Each number is 200 + 30 x the weight over its row's rms, rounded and kept within 0 to 999. Layers, rows and columns count from 0. The size before them is the row's rms in percent of the matrix's.

# up: layer 2 MLP up, 320x128, rms 0.0572, rows 67-84, columns 0-127
# down: layer 2 MLP down (transposed), 320x128, rms 0.0572, rows 67-84, columns 0-127
# gate: layer 2 MLP gate, 320x128, rms 0.0591, rows 68-85, columns 0-127
up67,114,152,204,175,215,222,261,176,186,205,201,199,169,154,210,218,202,178,240,190,220,232,134,223,222,202,210,201,178,234,222,276,207,181,234,189,186,191,215,246,162,187,255,196,206,212,174,210,248,190,180,196,241,195,181,248,156,215,178,235,189,227,234,198,238,173,174,188,268,207,152,220,186,231,241,188,188,180,227,188,212,243,220,188,233,253,242,181,219,217,226,196,185,239,216,220,204,252,273,137,217,191,218,160,187,196,247,216,158,178,193,204,176,209,172,230,221,233,231,204,173,196,141,189,152,220,216,267,175
down67,107,225,189,189,172,165,235,196,168,162,228,177,146,211,208,225,230,215,240,236,232,224,224,182,237,153,158,200,199,218,203,271,204,203,213,242,210,170,234,199,223,205,212,195,210,243,231,230,247,147,207,205,219,196,170,225,192,143,247,209,221,254,156,181,203,240,236,221,94,232,197,183,221,217,267,221,181,207,186,196,233,199,205,128,214,182,186,180,201,175,212,171,214,251,174,183,212,264,173,187,222,189,174,227,185,166,169,191,175,227,169,220,209,214,217,149,199,187,234,152,206,180,253,206,175,191,174,182,213
gate68,099,215,129,155,217,195,159,182,194,212,166,228,235,235,173,200,214,215,222,259,176,204,191,166,224,185,254,196,167,205,232,182,208,206,185,184,205,222,187,192,218,170,185,182,156,194,218,231,222,126,227,159,234,193,208,235,172,225,160,150,144,216,135,223,189,226,249,181,179,201,185,222,247,185,161,216,281,215,175,191,217,225,137,217,192,157,189,223,206,225,209,205,188,189,186,155,206,172,242,190,185,192,232,234,245,264,200,184,176,176,194,216,154,205,232,229,188,152,134,222,215,193,211,256,210,210,181,185,170
up68,096,174,179,178,214,206,183,194,184,225,171,201,240,228,148,213,180,218,143,215,195,226,168,211,251,203,187,194,167,173,252,190,189,211,189,160,222,180,202,204,228,199,217,238,202,211,198,220,179,198,227,197,233,168,181,199,224,208,144,213,161,225,179,196,183,206,165,211,138,188,185,215,259,194,213,192,209,270,182,258,243,207,133,215,187,168,127,204,215,178,222,196,174,212,235,202,239,177,225,177,194,133,228,158,193,224,175,220,165,214,271,206,195,169,288,261,182,238,199,176,244,205,175,152,226,184,229,236,180
down68,099,178,213,248,204,195,224,170,171,205,183,195,260,155,255,200,172,186,186,174,177,161,174,214,204,213,194,194,207,188,224,184,217,175,228,204,214,165,186,164,196,237,145,189,212,214,211,260,167,222,209,155,196,125,273,229,215,192,148,231,152,201,207,184,191,257,214,140,231,233,166,178,247,218,221,161,215,178,183,166,193,210,242,256,232,155,229,161,241,235,228,192,175,168,179,211,171,209,194,218,245,180,207,215,180,178,184,193,200,206,176,204,203,195,200,105,140,191,207,253,172,240,181,211,231,187,199,202,187
gate69,097,247,176,195,166,203,187,203,223,150,169,234,222,190,176,195,186,202,219,216,195,163,146,216,214,197,213,151,204,229,200,225,177,186,137,213,189,154,220,205,196,237,198,213,169,155,240,173,232,206,226,158,210,222,212,147,210,235,135,192,179,237,197,148,218,213,186,252,251,278,215,207,202,214,212,206,165,184,184,197,181,185,161,220,181,157,204,207,204,264,115,202,235,214,218,215,194,241,207,154,181,193,209,212,196,190,222,127,220,245,237,207,142,236,187,194,222,193,189,174,181,186,174,173,222,133,215,250,168
up69,095,208,278,170,236,171,189,197,240,208,255,181,156,227,162,177,214,197,214,219,190,210,178,212,189,211,205,220,208,139,220,184,247,198,157,175,193,223,227,149,155,202,205,170,242,231,189,205,224,176,172,219,222,223,184,220,227,151,219,226,178,178,190,169,182,226,190,203,210,221,125,205,166,219,195,194,237,157,241,204,200,210,254,180,168,259,224,193,165,174,247,197,153,192,232,182,203,193,237,194,227,152,128,139,229,223,175,271,155,177,214,199,235,222,185,209,213,259,234,201,251,228,224,220,195,198,191,190,185
down69,096,252,189,231,219,164,177,123,194,195,195,211,151,185,170,212,224,207,165,252,208,179,202,259,203,178,185,219,185,172,165,217,164,202,157,189,216,152,228,196,207,216,198,219,196,175,225,201,160,182,215,204,139,209,247,167,204,203,188,137,230,192,140,167,191,152,149,220,246,228,251,262,196,135,219,211,216,147,191,164,164,208,209,144,163,236,196,183,184,172,170,205,215,167,221,211,159,218,165,232,241,194,207,212,175,213,185,197,198,188,190,199,180,217,148,212,174,213,228,146,184,262,178,162,203,185,249,200,179
gate70,118,183,219,216,241,204,233,260,199,173,237,164,189,190,196,250,256,221,217,156,284,213,193,224,200,210,181,197,201,166,202,184,202,171,192,179,221,162,141,219,253,283,213,231,263,196,240,203,176,211,221,225,191,256,208,198,205,223,226,190,219,173,233,190,236,180,161,229,183,163,177,207,196,205,218,175,223,192,186,180,245,144,210,217,200,204,191,172,202,242,242,244,178,187,234,201,182,214,238,197,146,241,174,194,171,212,184,211,207,196,234,193,221,194,106,210,152,191,212,191,236,186,134,221,241,237,210,184,217
up70,121,199,221,224,181,199,269,280,184,193,227,168,198,231,242,227,173,205,176,179,175,223,229,181,218,169,183,233,169,166,188,163,216,158,221,186,170,221,152,150,185,171,207,158,166,203,219,206,214,198,177,194,250,172,225,160,194,207,199,215,172,252,224,183,181,207,217,226,226,279,224,238,268,186,231,162,175,209,182,165,201,176,224,215,171,175,181,181,153,221,254,203,200,245,197,192,204,239,224,142,210,172,238,249,204,222,189,188,266,202,228,151,216,206,175,175,180,193,159,204,169,178,200,261,212,255,209,175,202
down70,114,183,193,183,182,163,157,153,122,179,195,145,235,242,141,170,227,187,228,207,225,212,158,224,214,203,183,155,194,216,205,170,219,222,217,194,227,172,194,211,258,175,189,184,152,225,225,211,121,246,216,197,182,246,229,207,187,242,215,195,171,226,189,212,176,222,201,156,181,209,227,204,231,196,185,92,203,218,238,245,206,198,191,192,183,199,162,194,265,238,193,214,186,200,172,221,181,203,186,225,211,197,242,194,210,239,160,234,178,199,237,171,211,276,159,161,217,178,199,204,158,205,200,206,166,216,167,186,160
gate71,111,176,180,181,186,205,156,205,201,147,199,148,252,204,207,110,230,234,206,200,146,192,229,173,185,216,243,194,190,154,192,177,197,249,159,194,216,159,213,178,259,159,170,184,133,164,189,187,156,203,190,189,227,267,216,208,241,224,175,191,206,200,223,208,213,217,216,197,268,215,193,195,213,208,190,242,226,185,171,215,180,227,187,212,184,202,176,170,158,215,175,193,207,236,232,195,172,175,203,166,268,205,212,199,228,197,166,193,193,189,138,207,223,185,203,203,279,168,144,138,145,224,187,213,214,234,207,225,172
up71,110,189,201,170,200,211,164,237,212,198,209,160,220,205,230,205,174,214,209,232,239,211,267,250,196,203,190,186,215,177,163,201,186,199,110,152,210,182,171,204,211,204,256,166,221,210,175,204,191,164,223,234,156,238,271,199,184,220,163,220,213,248,180,200,201,194,203,214,221,153,250,189,205,274,196,172,222,182,149,251,157,231,218,198,229,235,234,232,169,170,273,171,201,229,211,194,181,174,235,214,208,199,237,172,187,193,223,155,182,245,122,178,192,191,198,159,172,218,179,172,169,232,229,192,186,207,232,200,159
down71,111,192,248,213,212,204,234,219,249,222,190,224,195,173,199,259,168,186,162,162,206,179,179,181,170,204,189,207,230,177,192,170,210,164,174,233,167,213,210,235,180,213,211,162,206,202,188,182,260,181,227,194,133,197,214,241,180,182,174,194,161,190,225,232,230,161,141,219,217,210,221,236,218,224,194,158,131,204,197,207,155,216,228,225,178,280,219,189,180,174,180,209,192,177,215,184,197,203,222,179,221,260,219,204,223,225,237,167,173,212,187,216,192,208,241,271,182,269,194,266,137,220,254,218,247,185,220,259,199
gate72,094,207,241,187,207,211,265,209,176,190,223,221,197,245,173,128,182,193,157,191,204,199,175,220,224,240,245,215,192,187,220,210,173,206,121,211,215,138,198,203,257,195,188,240,175,201,239,186,233,210,162,207,215,253,231,250,221,169,164,215,135,148,240,217,211,203,216,192,181,221,212,165,199,174,238,229,205,178,179,267,235,192,170,210,226,201,193,243,171,164,229,197,230,202,186,166,191,233,189,198,178,177,251,197,293,222,169,214,219,215,188,213,226,228,190,166,222,148,172,206,240,181,213,169,171,156,174,180,182
up72,098,219,197,180,265,158,232,238,210,211,176,203,162,171,214,180,173,226,179,226,220,207,205,197,229,229,229,261,146,185,285,218,184,158,141,182,200,172,268,216,192,213,255,199,150,248,204,176,215,209,237,189,204,253,206,239,195,206,190,168,198,224,196,180,223,204,211,210,238,244,218,229,172,204,254,199,216,262,179,222,205,205,221,215,199,205,181,204,221,188,230,202,277,227,187,133,199,184,243,204,182,178,238,204,203,204,187,197,195,177,162,155,216,238,144,165,222,174,225,201,195,154,186,170,218,148,179,243,225
down72,098,198,146,222,197,179,226,207,208,220,165,204,210,185,185,169,187,182,190,184,170,203,209,177,153,153,246,213,203,161,215,167,176,215,255,284,200,168,180,207,221,214,262,127,217,275,195,203,223,166,180,226,165,188,204,149,256,238,218,216,211,185,211,161,221,193,190,180,172,207,216,233,201,202,185,199,118,155,202,188,216,167,195,179,209,203,190,170,228,224,210,216,225,198,188,235,214,96,199,237,166,197,203,191,194,207,205,222,200,216,186,203,220,274,212,229,210,213,256,221,150,215,226,207,215,167,263,228,202
gate73,107,169,205,136,207,193,245,223,241,190,221,217,217,172,172,190,227,176,186,242,238,209,213,199,166,158,168,160,228,204,166,203,242,193,208,189,210,172,181,243,220,209,193,149,206,169,189,251,222,171,128,218,162,266,213,216,204,194,208,215,210,152,204,216,223,180,145,212,214,216,122,148,232,179,270,237,196,168,239,196,240,252,201,189,176,259,198,206,216,181,158,191,200,173,163,188,241,201,230,197,196,252,176,157,179,180,230,186,142,209,178,189,231,255,228,210,185,182,172,206,176,184,218,245,167,220,210,190,221
up73,100,199,148,189,200,212,218,232,274,193,219,166,198,186,235,175,184,176,196,249,142,247,177,240,219,189,173,221,199,198,174,173,170,166,230,129,141,218,164,199,146,214,189,202,174,222,223,166,224,190,193,218,194,175,177,195,138,216,223,251,216,246,173,176,230,186,223,254,179,178,229,202,218,203,240,206,211,264,228,248,252,206,177,233,198,169,260,222,204,206,196,209,153,204,246,180,191,191,236,216,247,201,233,211,174,213,235,220,200,128,206,144,200,250,186,212,228,218,225,188,172,217,214,224,170,234,178,214,184
down73,105,167,200,232,212,177,233,193,87,148,191,194,199,205,238,233,157,219,245,162,212,193,198,187,175,211,228,177,213,202,233,150,170,230,172,194,219,187,182,228,199,237,176,223,235,215,145,132,206,246,156,181,204,219,213,264,217,198,202,170,233,159,230,211,205,162,236,219,179,179,235,209,147,237,165,200,214,237,255,254,212,185,216,189,254,209,230,178,222,215,206,212,215,227,216,160,168,234,191,175,234,178,177,202,229,276,175,250,208,227,188,179,180,193,221,172,207,232,173,187,194,204,201,246,176,218,202,205,239
gate74,112,265,184,169,259,157,214,180,244,163,228,211,141,162,238,235,242,202,200,221,176,184,189,214,211,149,181,182,175,198,200,232,238,203,184,179,206,242,138,208,171,200,171,168,253,222,165,220,258,180,242,233,200,257,162,233,114,185,228,217,172,203,182,223,189,214,195,196,189,172,218,161,191,167,195,193,198,250,228,171,227,188,171,190,207,260,202,168,209,187,190,269,200,162,259,159,191,230,188,250,167,174,184,195,219,230,213,193,227,165,200,197,195,208,207,214,202,230,193,174,203,173,181,202,238,233,224,256,185
up74,113,213,182,209,225,227,197,227,214,191,214,234,189,162,222,247,213,147,122,261,192,187,219,239,224,204,180,154,140,173,211,260,224,215,224,188,243,205,194,173,164,208,167,175,164,238,235,160,203,140,168,224,212,199,197,222,193,217,213,141,250,169,170,195,173,182,180,216,260,182,200,163,213,130,184,226,191,226,226,225,297,210,216,199,202,175,202,176,258,174,223,198,208,181,177,192,204,244,234,224,168,189,166,180,203,196,211,210,186,231,196,217,214,236,269,207,201,223,206,224,240,167,215,157,201,195,175,189,173
down74,113,151,201,206,245,165,170,143,164,202,188,171,206,247,209,173,216,200,194,179,222,204,209,212,120,151,236,187,218,210,208,168,199,246,238,137,267,210,212,219,209,215,257,173,183,170,233,183,165,176,209,186,169,248,259,204,194,189,227,128,241,194,222,227,161,186,235,195,200,229,193,199,151,256,219,180,227,232,220,231,159,183,207,159,193,253,181,175,167,226,217,249,186,248,226,182,238,195,212,175,233,259,213,209,249,202,190,211,195,152,178,192,155,207,194,191,199,215,174,262,208,208,216,200,217,189,213,199,196
gate75,095,199,195,170,228,182,219,201,265,160,210,172,248,175,178,208,191,223,226,224,219,175,189,190,220,180,193,190,184,151,237,212,164,145,145,152,230,161,221,182,247,240,188,124,157,182,209,247,200,188,217,152,223,203,193,166,201,248,224,199,167,219,165,179,206,197,156,210,197,189,214,188,219,152,188,203,170,167,243,235,236,194,237,167,204,181,203,211,279,223,189,161,225,198,223,273,255,186,215,210,235,170,184,194,217,205,261,169,162,173,193,201,158,224,222,206,218,204,228,210,171,240,184,155,235,169,204,246,227
up75,096,176,266,210,229,164,189,203,187,190,159,283,210,233,178,197,146,176,208,180,241,135,207,220,222,219,212,223,188,160,233,199,196,185,178,188,191,229,276,220,201,223,204,206,198,224,182,220,178,208,209,175,222,158,206,205,189,158,185,241,212,210,159,153,175,209,198,181,134,154,192,180,181,251,223,187,202,171,220,170,208,216,216,267,234,223,221,190,196,157,221,207,176,187,223,166,248,247,185,264,236,180,194,230,249,205,260,240,174,188,160,207,227,198,181,232,206,179,216,162,233,207,160,176,203,200,144,210,256
down75,099,188,171,228,201,169,214,165,186,216,196,171,166,248,186,198,250,270,255,179,194,209,231,282,207,182,205,192,228,215,231,224,193,195,210,164,213,165,200,178,215,177,204,170,213,183,147,212,201,219,184,225,201,205,163,154,141,255,192,205,181,222,213,173,129,181,221,225,260,212,207,194,184,197,187,209,198,146,193,192,208,257,188,220,213,191,199,215,156,226,184,175,198,224,223,176,193,170,184,218,182,210,215,209,202,149,241,272,135,228,232,168,210,237,218,235,204,269,248,267,231,227,222,186,239,186,158,192,210
gate76,083,210,210,176,187,202,205,163,199,251,161,238,237,229,221,206,222,215,187,207,242,233,233,184,204,188,199,213,191,181,221,193,227,226,195,239,217,197,236,160,254,185,145,242,159,230,168,165,188,178,203,152,216,206,199,181,199,191,195,204,190,244,144,201,216,243,178,223,229,210,195,187,116,230,216,229,227,162,122,202,171,193,190,179,207,223,183,207,187,160,211,128,142,202,224,180,183,217,261,178,194,139,205,191,198,219,206,191,197,169,228,220,234,163,227,220,299,162,162,201,171,184,194,161,212,197,180,170,141
up76,092,174,237,264,216,201,210,239,198,197,154,257,221,221,217,183,174,153,231,212,214,235,241,214,206,168,141,198,240,212,231,185,168,228,228,219,175,171,195,187,175,226,157,250,205,211,185,158,217,181,191,150,160,183,185,227,182,177,173,228,133,216,214,211,220,193,210,220,201,197,170,212,121,222,221,171,228,155,138,197,182,144,156,201,226,153,231,173,144,193,215,176,208,166,230,176,195,197,220,153,176,191,218,184,209,205,217,194,202,183,172,230,218,185,199,213,241,210,159,144,244,150,190,240,179,211,206,209,123
down76,088,172,170,246,168,241,178,194,178,222,172,238,247,231,218,236,254,116,164,193,176,158,208,218,143,156,157,198,223,215,233,203,186,153,210,232,229,222,213,247,189,164,202,200,246,177,204,188,211,169,196,228,160,217,261,208,189,218,225,209,261,150,228,178,214,233,179,161,171,198,195,211,212,188,228,188,176,202,231,227,194,169,229,171,203,175,199,238,161,202,168,217,170,165,164,192,245,209,256,178,172,201,180,222,199,212,208,193,197,176,185,180,267,217,190,235,160,257,155,230,238,188,177,135,178,200,218,176,221
gate77,089,178,194,250,166,253,198,220,183,164,225,188,252,181,221,223,180,193,276,153,228,188,197,249,215,256,204,159,231,213,195,220,164,219,218,223,200,128,205,239,220,215,187,171,184,187,185,193,211,181,178,151,181,218,203,151,195,258,157,181,221,244,241,218,227,135,189,193,210,268,224,174,216,203,215,166,158,185,170,222,191,207,161,195,153,201,191,223,129,191,189,186,199,187,143,227,193,171,211,193,217,191,203,174,178,219,168,201,136,225,180,241,212,215,154,209,152,191,237,220,199,190,161,217,193,169,269,203,200
up77,096,213,163,169,274,218,136,174,175,188,232,173,236,207,124,204,187,216,210,216,169,204,246,178,184,220,203,193,186,250,214,172,205,205,210,213,227,250,151,193,251,173,144,212,179,166,166,269,205,237,230,135,181,221,189,177,187,213,202,227,166,242,206,179,231,182,242,209,295,243,216,208,187,191,149,197,199,169,213,187,195,197,206,222,200,220,212,226,204,226,182,171,188,195,255,204,213,151,220,192,260,261,178,184,192,175,220,190,207,162,187,196,198,172,168,199,195,196,192,148,175,228,172,192,165,247,173,208,225
down77,093,176,230,172,207,201,223,197,205,168,157,235,233,217,207,226,147,218,235,210,234,228,223,240,265,158,169,199,278,238,209,228,173,194,149,230,235,182,192,154,177,200,209,169,176,153,181,198,223,211,193,157,202,218,225,247,253,163,183,230,195,202,165,183,221,156,187,231,163,194,254,189,216,262,190,167,195,199,156,185,169,166,197,184,223,219,201,178,193,233,220,174,198,151,206,216,171,183,205,235,228,263,211,247,259,196,172,185,174,217,211,207,181,176,203,223,217,253,132,241,159,236,193,168,206,203,150,184,216
gate78,057,199,215,198,198,221,213,182,247,191,258,134,250,146,213,192,236,195,234,192,194,217,241,191,197,251,208,143,204,193,197,231,219,194,211,204,201,136,254,217,208,193,187,131,196,224,209,172,187,219,191,189,271,203,231,166,166,212,210,165,252,178,156,133,191,180,189,218,208,222,219,172,184,217,232,194,222,152,254,259,210,190,202,203,176,169,229,174,210,217,235,214,166,133,208,233,206,183,233,201,222,175,288,218,219,207,230,213,198,178,205,194,201,255,172,193,219,191,231,231,144,223,196,231,213,176,178,208,248
up78,061,232,150,161,210,213,165,221,176,179,218,196,177,174,245,193,219,233,195,247,172,192,238,188,190,162,141,174,239,174,208,170,197,208,199,208,221,219,169,180,189,242,191,225,175,154,194,196,156,158,202,259,207,252,108,233,173,183,195,162,184,183,237,184,234,177,186,139,180,183,191,224,226,204,214,200,210,210,181,157,174,213,190,244,135,153,184,196,176,182,218,244,222,203,192,189,196,163,217,208,144,223,187,147,165,210,196,221,216,206,233,168,186,195,277,196,155,190,208,225,196,273,191,194,249,183,234,201,150
down78,058,214,183,172,283,195,212,191,181,220,157,243,215,211,196,215,187,142,178,153,201,259,175,194,207,234,229,249,142,209,179,153,225,184,228,221,237,218,233,214,216,182,204,262,170,156,260,206,206,236,234,203,256,226,209,230,244,220,242,197,235,172,232,201,234,265,244,209,161,263,178,221,237,214,216,198,202,184,246,186,237,195,203,215,200,186,225,208,187,235,145,205,213,245,227,224,225,173,222,216,230,225,187,187,181,250,207,220,261,184,190,207,181,212,223,209,236,224,148,181,203,188,248,211,166,182,185,185,214
gate79,103,221,243,125,169,143,127,195,215,170,217,200,179,251,141,150,221,224,231,204,175,199,248,184,133,202,198,249,225,228,266,201,245,188,170,204,196,193,218,202,228,217,182,214,191,207,237,211,150,245,190,210,231,225,231,183,160,213,182,191,201,181,218,187,215,202,208,178,163,194,201,213,191,179,177,204,248,226,247,183,180,195,241,174,215,260,165,199,158,203,222,178,263,194,230,183,215,170,157,245,229,155,172,141,188,162,196,206,219,203,236,219,198,232,221,219,158,196,240,195,255,206,223,230,175,192,216,228,188
up79,108,218,208,175,249,217,179,221,255,236,205,157,192,194,219,191,172,186,194,202,231,161,201,200,200,193,178,182,196,172,214,172,239,210,196,212,189,223,200,215,183,250,219,179,157,213,186,244,155,224,197,170,164,159,223,167,201,207,257,143,204,202,131,176,199,147,209,209,173,236,160,165,239,216,200,183,195,227,191,211,207,231,241,188,257,198,250,213,208,204,161,156,231,135,212,209,187,167,218,215,194,239,171,231,221,209,216,151,192,143,224,190,207,242,257,133,196,227,215,282,173,219,207,263,214,230,193,174,249
down79,101,202,193,224,176,177,225,131,198,189,206,212,166,195,230,203,204,210,172,244,205,240,180,169,179,180,209,216,211,230,177,211,200,158,202,195,183,165,194,204,221,216,170,194,226,196,212,136,170,208,197,219,215,233,255,176,165,173,169,200,179,202,219,255,186,276,183,172,236,223,187,223,220,164,251,184,258,196,219,216,239,176,204,212,185,213,138,176,219,228,198,198,188,265,209,213,230,134,261,187,136,184,207,238,219,174,250,199,224,205,148,184,183,142,205,211,254,113,166,208,234,166,203,195,237,204,216,220,167
gate80,116,164,159,169,231,224,145,190,167,198,198,176,235,174,191,154,204,205,185,211,217,128,225,186,203,216,188,215,201,190,170,176,172,215,160,193,212,124,176,207,204,202,201,221,262,152,212,225,170,205,115,201,199,212,181,227,275,167,211,182,253,204,233,170,232,203,210,161,145,222,198,209,218,231,210,200,173,228,170,202,189,194,234,240,217,240,213,215,133,198,148,191,155,217,242,210,217,170,212,271,230,206,211,159,160,198,206,199,203,238,239,157,220,208,238,205,221,159,187,163,166,218,176,173,200,191,204,211,256
up80,110,198,211,221,228,186,192,140,195,188,264,160,203,226,271,160,214,169,189,240,146,169,214,211,178,204,213,185,238,232,207,205,132,168,229,155,183,209,170,216,202,228,233,209,237,156,186,170,200,227,165,212,191,204,215,218,216,191,205,213,180,188,214,198,202,199,203,156,169,228,199,187,182,225,202,160,252,182,230,254,141,205,238,183,227,149,175,216,224,250,187,195,181,253,198,194,137,187,202,183,216,288,229,212,242,150,223,199,234,251,248,209,225,202,228,157,261,206,190,189,174,161,240,202,207,201,191,178,221
down80,109,188,204,198,221,207,212,161,205,193,246,181,214,164,187,215,209,160,218,217,158,211,175,210,149,182,159,196,213,243,201,217,186,193,274,145,242,191,193,247,154,249,257,188,236,240,178,183,220,223,163,231,169,209,208,238,172,187,223,224,190,188,204,207,180,176,270,163,136,203,259,191,233,218,197,127,255,245,200,203,177,185,191,227,209,229,214,203,217,212,160,206,167,219,237,144,154,162,161,228,240,161,208,194,276,199,226,199,206,219,233,177,190,217,210,217,197,171,186,171,158,222,173,196,173,174,221,234,189
gate81,096,169,177,220,173,265,248,236,187,149,287,160,196,130,189,223,197,211,181,191,169,204,176,208,200,192,207,238,199,233,243,181,168,191,219,235,213,210,170,186,183,212,219,139,204,225,141,207,206,195,187,206,200,195,212,224,183,184,193,221,153,155,173,189,245,217,209,194,223,232,172,195,245,224,228,199,192,222,237,190,238,218,198,183,171,151,220,229,164,190,169,243,202,189,213,208,258,245,204,251,183,231,170,162,290,201,203,241,242,189,206,223,238,266,174,190,234,235,191,169,183,217,174,208,172,232,239,218,184
up81,098,195,225,157,180,191,235,157,186,228,222,236,170,247,239,199,185,240,169,223,237,217,174,224,214,207,213,242,168,152,188,169,170,214,202,186,177,210,177,203,193,180,198,199,215,234,251,172,199,179,201,232,197,208,203,210,131,177,188,187,207,218,215,229,220,186,141,160,132,107,171,199,163,214,160,206,217,210,173,233,147,193,166,172,180,161,183,221,163,230,298,210,181,205,197,204,188,229,229,185,187,176,207,163,190,231,217,237,182,245,185,182,226,144,173,234,140,240,211,211,193,165,175,226,240,190,194,166,236
down81,099,149,240,166,213,214,196,214,247,160,223,168,205,188,141,197,237,246,193,217,269,227,215,161,229,239,215,171,179,182,230,204,176,230,197,249,152,186,203,166,213,189,208,122,185,214,236,195,235,224,185,213,215,208,141,187,137,201,168,229,149,211,219,265,222,194,150,190,187,179,219,191,212,193,229,248,196,200,224,214,208,146,218,179,186,203,194,163,181,223,226,138,236,185,168,179,220,178,200,186,213,212,210,186,217,160,194,189,198,250,182,194,234,122,207,202,217,200,177,249,173,191,208,223,133,143,196,188,227
gate82,083,238,191,205,177,162,169,197,232,170,213,239,218,258,165,179,226,170,237,223,190,161,264,187,227,187,216,179,179,209,182,175,183,224,180,200,179,192,202,189,115,253,236,190,185,182,232,172,204,131,207,199,230,192,208,202,196,185,151,204,195,181,192,96,176,206,190,185,192,184,195,160,202,163,218,165,229,142,180,220,173,166,218,259,232,137,186,175,233,191,211,220,215,199,178,135,197,238,186,189,194,189,173,226,266,259,234,212,202,190,242,174,201,235,206,200,199,230,205,182,254,212,165,230,156,188,190,187,192
up82,084,205,217,223,222,215,195,206,174,192,227,230,201,220,144,155,160,196,181,166,184,202,205,217,225,234,203,256,210,221,216,246,236,237,206,225,236,218,107,205,180,200,158,181,207,182,209,212,203,291,211,199,253,182,172,150,214,194,208,202,166,248,178,206,226,166,200,214,231,238,208,227,242,193,212,244,214,190,168,157,194,179,226,156,213,245,190,211,186,232,226,217,171,186,203,212,178,232,217,254,144,184,194,142,145,244,190,197,179,189,233,178,161,191,254,184,248,154,191,173,206,200,195,135,178,169,167,173,174
down82,082,259,167,192,231,199,202,185,174,159,139,199,271,216,201,171,202,224,210,261,158,220,230,193,134,185,210,247,202,156,185,175,179,190,196,196,189,254,203,170,160,226,201,165,203,217,181,175,198,172,240,201,232,235,145,170,186,134,139,235,167,188,247,224,236,195,219,184,210,195,230,176,189,160,195,189,229,196,200,195,150,209,201,239,229,175,188,159,224,192,174,208,190,237,206,167,231,233,236,154,203,263,245,181,208,188,200,181,198,168,172,206,199,240,195,151,157,199,197,199,173,208,213,240,180,207,225,134,252
gate83,098,147,234,190,242,197,187,204,179,186,236,161,216,197,210,254,227,166,156,196,195,175,184,200,218,201,188,174,183,168,164,258,209,202,238,197,219,264,197,165,195,158,178,188,211,241,202,192,213,144,162,225,198,226,162,203,186,160,165,150,213,153,172,183,218,165,199,161,153,150,193,212,164,216,205,184,200,198,199,207,215,195,200,226,220,159,132,183,235,183,210,226,210,237,207,169,244,182,249,247,191,170,184,202,234,176,199,184,216,257,256,187,199,176,252,266,163,202,221,227,243,196,216,289,201,178,201,152,189
up83,095,161,189,190,207,167,220,165,220,171,123,185,217,179,146,199,189,211,186,279,179,199,208,165,225,208,187,207,159,202,197,139,242,189,170,210,206,166,251,220,203,191,216,217,255,214,217,197,188,172,209,187,160,208,203,231,227,237,217,239,190,250,182,145,229,204,152,171,217,220,211,182,199,174,228,192,223,218,176,284,180,171,199,204,186,217,156,171,259,175,196,172,167,210,216,251,179,163,201,188,243,209,262,228,159,227,195,187,148,174,164,202,185,186,261,247,233,192,207,243,204,171,198,182,220,162,219,246,177
down83,102,216,184,230,186,164,186,180,175,242,226,154,218,189,226,226,205,250,201,234,146,206,154,235,241,221,183,209,212,209,187,237,163,210,178,213,211,223,227,209,161,242,152,265,246,220,179,195,203,238,209,205,243,162,207,232,200,189,177,236,222,168,194,220,177,208,271,214,214,189,197,225,151,164,208,218,265,264,170,163,205,186,164,225,227,218,208,221,188,215,188,210,208,160,193,176,213,235,121,177,202,175,177,182,157,148,233,245,221,168,172,222,201,233,183,179,196,240,248,220,207,190,155,207,209,189,121,187,166
gate84,103,131,210,219,231,271,190,207,216,193,202,172,220,133,213,259,187,180,218,244,167,170,168,247,216,192,208,211,254,197,216,140,209,247,260,208,198,230,177,195,192,224,216,171,211,155,184,168,214,153,193,206,194,185,189,222,205,242,168,184,189,162,223,211,201,220,186,211,198,136,204,198,204,193,202,193,206,213,190,167,227,196,220,231,200,243,222,201,176,197,215,148,205,198,190,247,191,159,223,175,156,160,128,216,160,219,218,182,194,190,262,210,234,166,160,245,176,226,192,183,187,251,172,230,265,128,225,195,173
up84,099,211,194,148,174,208,166,184,197,178,155,146,188,197,203,237,217,253,187,246,183,167,163,171,226,234,235,225,174,241,244,213,237,232,249,190,200,246,197,190,241,145,187,180,184,221,207,197,126,180,233,169,196,249,179,178,185,210,223,129,239,245,153,232,214,230,180,206,206,172,194,216,231,178,190,247,213,230,220,152,180,165,204,217,187,175,184,203,193,193,166,198,199,177,208,238,180,154,222,184,206,182,185,204,135,222,173,161,258,179,239,213,160,165,163,217,182,201,229,209,222,176,193,236,283,181,175,196,191
down84,103,219,185,223,215,177,238,211,247,221,181,213,205,217,172,238,242,141,162,173,229,213,272,229,210,190,183,220,270,220,156,200,204,216,227,207,198,176,195,201,172,218,223,178,181,214,191,156,170,152,244,129,174,203,179,217,228,198,206,141,198,201,250,184,162,194,241,140,189,201,211,159,221,246,224,188,162,173,202,193,175,261,164,208,160,187,178,202,150,226,220,189,208,195,220,304,216,219,216,224,197,223,199,192,162,171,207,210,208,218,146,217,226,249,233,179,181,232,204,220,159,186,159,194,221,226,243,204,185
gate85,113,165,215,236,197,195,192,186,255,184,192,235,219,162,205,174,187,207,172,235,193,242,236,200,200,240,241,222,248,250,222,215,181,234,206,210,162,190,151,186,206,179,136,169,205,199,217,191,183,195,209,171,208,180,246,211,183,220,222,192,207,233,228,186,179,159,190,204,238,165,230,197,222,169,185,178,256,162,203,241,185,197,158,243,203,179,214,232,186,202,262,198,178,150,243,172,189,186,224,261,225,226,258,175,243,183,192,215,150,188,257,154,203,259,220,255,190,183,255,191,142,186,208,174,197,191,171,271,163